Part of a small language model's weights.
Size: 3 heads of 64, 6.46M parameters.
Architecture: LayerNorm before each block, rotary positions, biases, untied embeddings, attention and MLP in parallel.
Training: a variant of Muon for these matrices, 10593 steps.
Each number is 500 + 50 x the weight over its row's rms, rounded and kept within 0 to 999. Layers, rows and columns count from 0. Numbers have three digits each. The size before them is the row's rms in percent of the matrix's.

# layer 3 attention output (transposed), 192x192, rms 0.137, rows 118-127, columns 0-95
114:479513506443426537488546421485530563461573475445535546539440457526485494447583567494608502501456531471502496526451475484454549433514398494540542424565398525472528574449462496595443484523518487485485516530478509511486408605466564483547522479523608476574497514479477532514475610506527537471
116:443519506501528529456607468413529526579498480456491531456592592477448579456559505521587399506472475543446348438621515533491534440548546542478445444501529481527518552497518443414502511454413563569472500496428595475451495449470566576421427429543480564534461545423466505451567571419551462434
107:433468552509467592439572470586498640509525549477508479541440458402503433523520582531395437522507536423457573537473456472521494508505509463505473498549524451479505493500457456433454528458545473467481430499472499450491519476417537551506472521526429607616477478421572532503472522472506490492
112:573528430462598545499512480501454510533447483510425500543498591486422533481486572444502496439540591532582516491454433523469559551479595443483450579541516563494465527547481539513508515433435465519398402580486539481467426504620446492438449433505604464566446500539515462484541470514414435508
103:522474485505478514552379508542406481534464422524423523429565464516429546449559417591427530515439544505512470385495568505506472525463526430413513443552532472602506475531546565542444456456462503508566552464547458607505445512436501422581462464470528554484488462541480553487431507452474442495
112:473590497508493511429535486479533446437547544510463537395470455421484525517604474533526548511572446511494499562419499502412416506541530527473460495504451566581514522530618421442527495399576501522545625512495527600522454541451410423538479450499531479518508506428446492404501465503471478567
119:465487531626491466414476537476509549504505534546492559388532479468439436494455465497511473531453415456500482440527518411483523478481439487520616536542552497541531477459628471455482536471457487553416559382439496434489474492421506564602561412525491453515538499509511541593520540528556580576
113:447550475529479578517427487477468489542528443514519478429508588557487410471486509530441424477468445507520552522535498526503535657409481508555402514604543554579480508418477414465502437570516458469423529520493542488430471478483518475575475537563533531548570380448565481534569524530455502574
105:435498524549506520513512481513442566533447484485478460495511599483456548481596565479500454456489510590561421519418392550536508466519537487436569439441514498497430501484449468525465609533409462477401506391591562528577529473635490497476451466483468477500500511612416449471517501513489422555
111:522485441455428491533511510429574484519545519500541578501572496452447491590529496598586468481506512528485510509462534585502486574479420524459464493429499474577485467462474518525507480530469547480372499535502461433478506549568431535525581481467542506499420650482464522562498485500494476486
# layer 3 attention value, 192x192, rms 0.0805, rows 119-127, columns 0-95
100:456478510553542504508573552462542459535493530566482459525559497557528489568475489500493514416465432537532497483522465497480417530555476466516555555442595504477435507419512421465478425538430618564502521634537441529454499536529489500513393574562443489483546494526538419492490439472466378485
104:512576490514492494538558506542496474452493424476558517500491600384492551439491585548458491515480501391529434546553516463565502609554527464332513542496486453531499450524520446557417589523512548511499453515556512435516474526555465524468487445399533491544508535603470373547491514431540508382
103:457488513435468525433408484565579471507583512519504551529482507496474506451502563549531492528523439574548450513475403470490497434559448551460423580533429515484438476512423502488519470451517532480461475555443606564524461533501539502453501593525544438441515563514577480500523527473549424482
090:528540495516515538572532457547479544551494462503487508475475499457556531459553451534485494491558532555404588568478479435523511430475505607575505526448431491525477408386415526508465494496548477475392467344468518553483473559449473495531474430545456527467505462452556447594419505548478497494
099:543417460426496518558455482485416495539524545486546457525566487509418497486488476458461523515524557484511499407476503448475535424529485523529515515463546592437475445483542475580507506436399568426571455483441449448460572490446480418481498533556594488400449503521536499489386590485516499494
106:536459512467487540570512401528557452583503563547513532502436567439570444529454544508530476541540517505451448465608529557623476454492439521464514540611546442520500489467520491542528566472397496481484497561624504632483511519529534488543470438497440490513510545425574540446443487548515530502
102:503580532522528435526500494571477490495628541495554550612369522518524505435533489495408461466587518431540529374446492515451464528522450539517478649535479534544537498476443468434539452580541495524437525580482546541449540585428415422446522452448463518538526609509541473519436454477500516497
096:494538411448447533480589506558505387483488556478428494608498417527599494522494599484522399503537508495439531464468417391461488467498458566468452487482479464594478510525492514446523473399524458572430521532498474507454539382546517443508480474465439537564443467534453432486456432558478525468
102:401462484410534583469481492446483484523559489505533535539585402520391447513390522459501464508486351551519522479502444432502521546429471530473473459537413503563468478500404557473509513539477515468492525584508464554584502434501517535499437638457471462585411550491445553427419534468485538582
# layer 3 attention query, 192x192, rms 0.102, rows 128-132, columns 0-95
078:586441396553522479580500440442539490553534513525523465513460519491566530491511466435447506548430515545490465500531518478508459542507576479549537553442515573511504429473459522494462481408527529488419435456498463490399472536597401544517541465610557542449467545535584509487570559516480537448
087:529398484495547500504477488495506454493478539479459436478564470484443357553498586603485649514443483497563481471520508451444476428510495469487446516481504474537636543523477495514544495516508480408540532446516503565478515496473440509512581482582492550431493517561470604474548492525452453446
079:492522466508529522515494498466370385454516592460516523461443420526468477505486593547537554451437476503598494418464494423520489414534460567479450446517465491468560526497469566534497530512490535406564539480474476497515488548496496499504502482530521557342474502465450557412523535481511419448
100:496493495455479359528479518579549421413537518401469529488476501544463482580598564513574522518450428424524538472505480478499488464520403484506441518534515442479621550502464515517442465429489457516445468490547441483478570451525545478469565536542449590528385539548548516533553396524450515466
112:495518507479469494472455550545510508442484483525591534564481579513570557432586481490497491556470515375462475524355468496603451429540485482447507574527458487506600513535551566528495494438505568439438494458599566470459500376557462500558451477582462582559401516482557538524525537522508542491
# layer 3 attention key, 192x192, rms 0.102, rows 128-132, columns 0-95
077:491473492456434546503471444450451348409485463560480543496517580493522507431534416469506420517556489487467587535470520492487548463437437595506545514497499527543556562535498505489509457388406498448521616497492608523524582427444581407547500534547510552491500437521479489535473445490438468494
081:547536530443430533472551487560471505444413495442594530465530459458493574541531517473462527493449427559433575486525481501487493495514528598611476420513489479554459481499516526514503568507463679455490469556504545521522541398495607418583510583497487442564557455469477460544535430489520523525
115:573586558457413459484469577507537533563477411586509525506532514511492479532571484500531502521546542515485430551520521568482587510553575492585643494550507493492479470515446462433404504472499380588428386507539544481572436552521417426526493432568493404480452467541506525514517437485482524469
114:514565461561377483533449565582566497412470446516523484513560520468584552485460401519487402439434503452507465527523586517517627549563487493546491476473357535480509476555469595439546572468564504570505476532562520577402506446502548456467460471550558479543454446529538458553587525537499549480
132:461489438531522537546494458455525462509489593453478486511590485575434422391487577474536586451511491516544503519529470460450487464546439455487392402440582576683565505491596496611499542484483434401468570550550431500480543371467524496499518544461500564530492412574496511496421452511508453446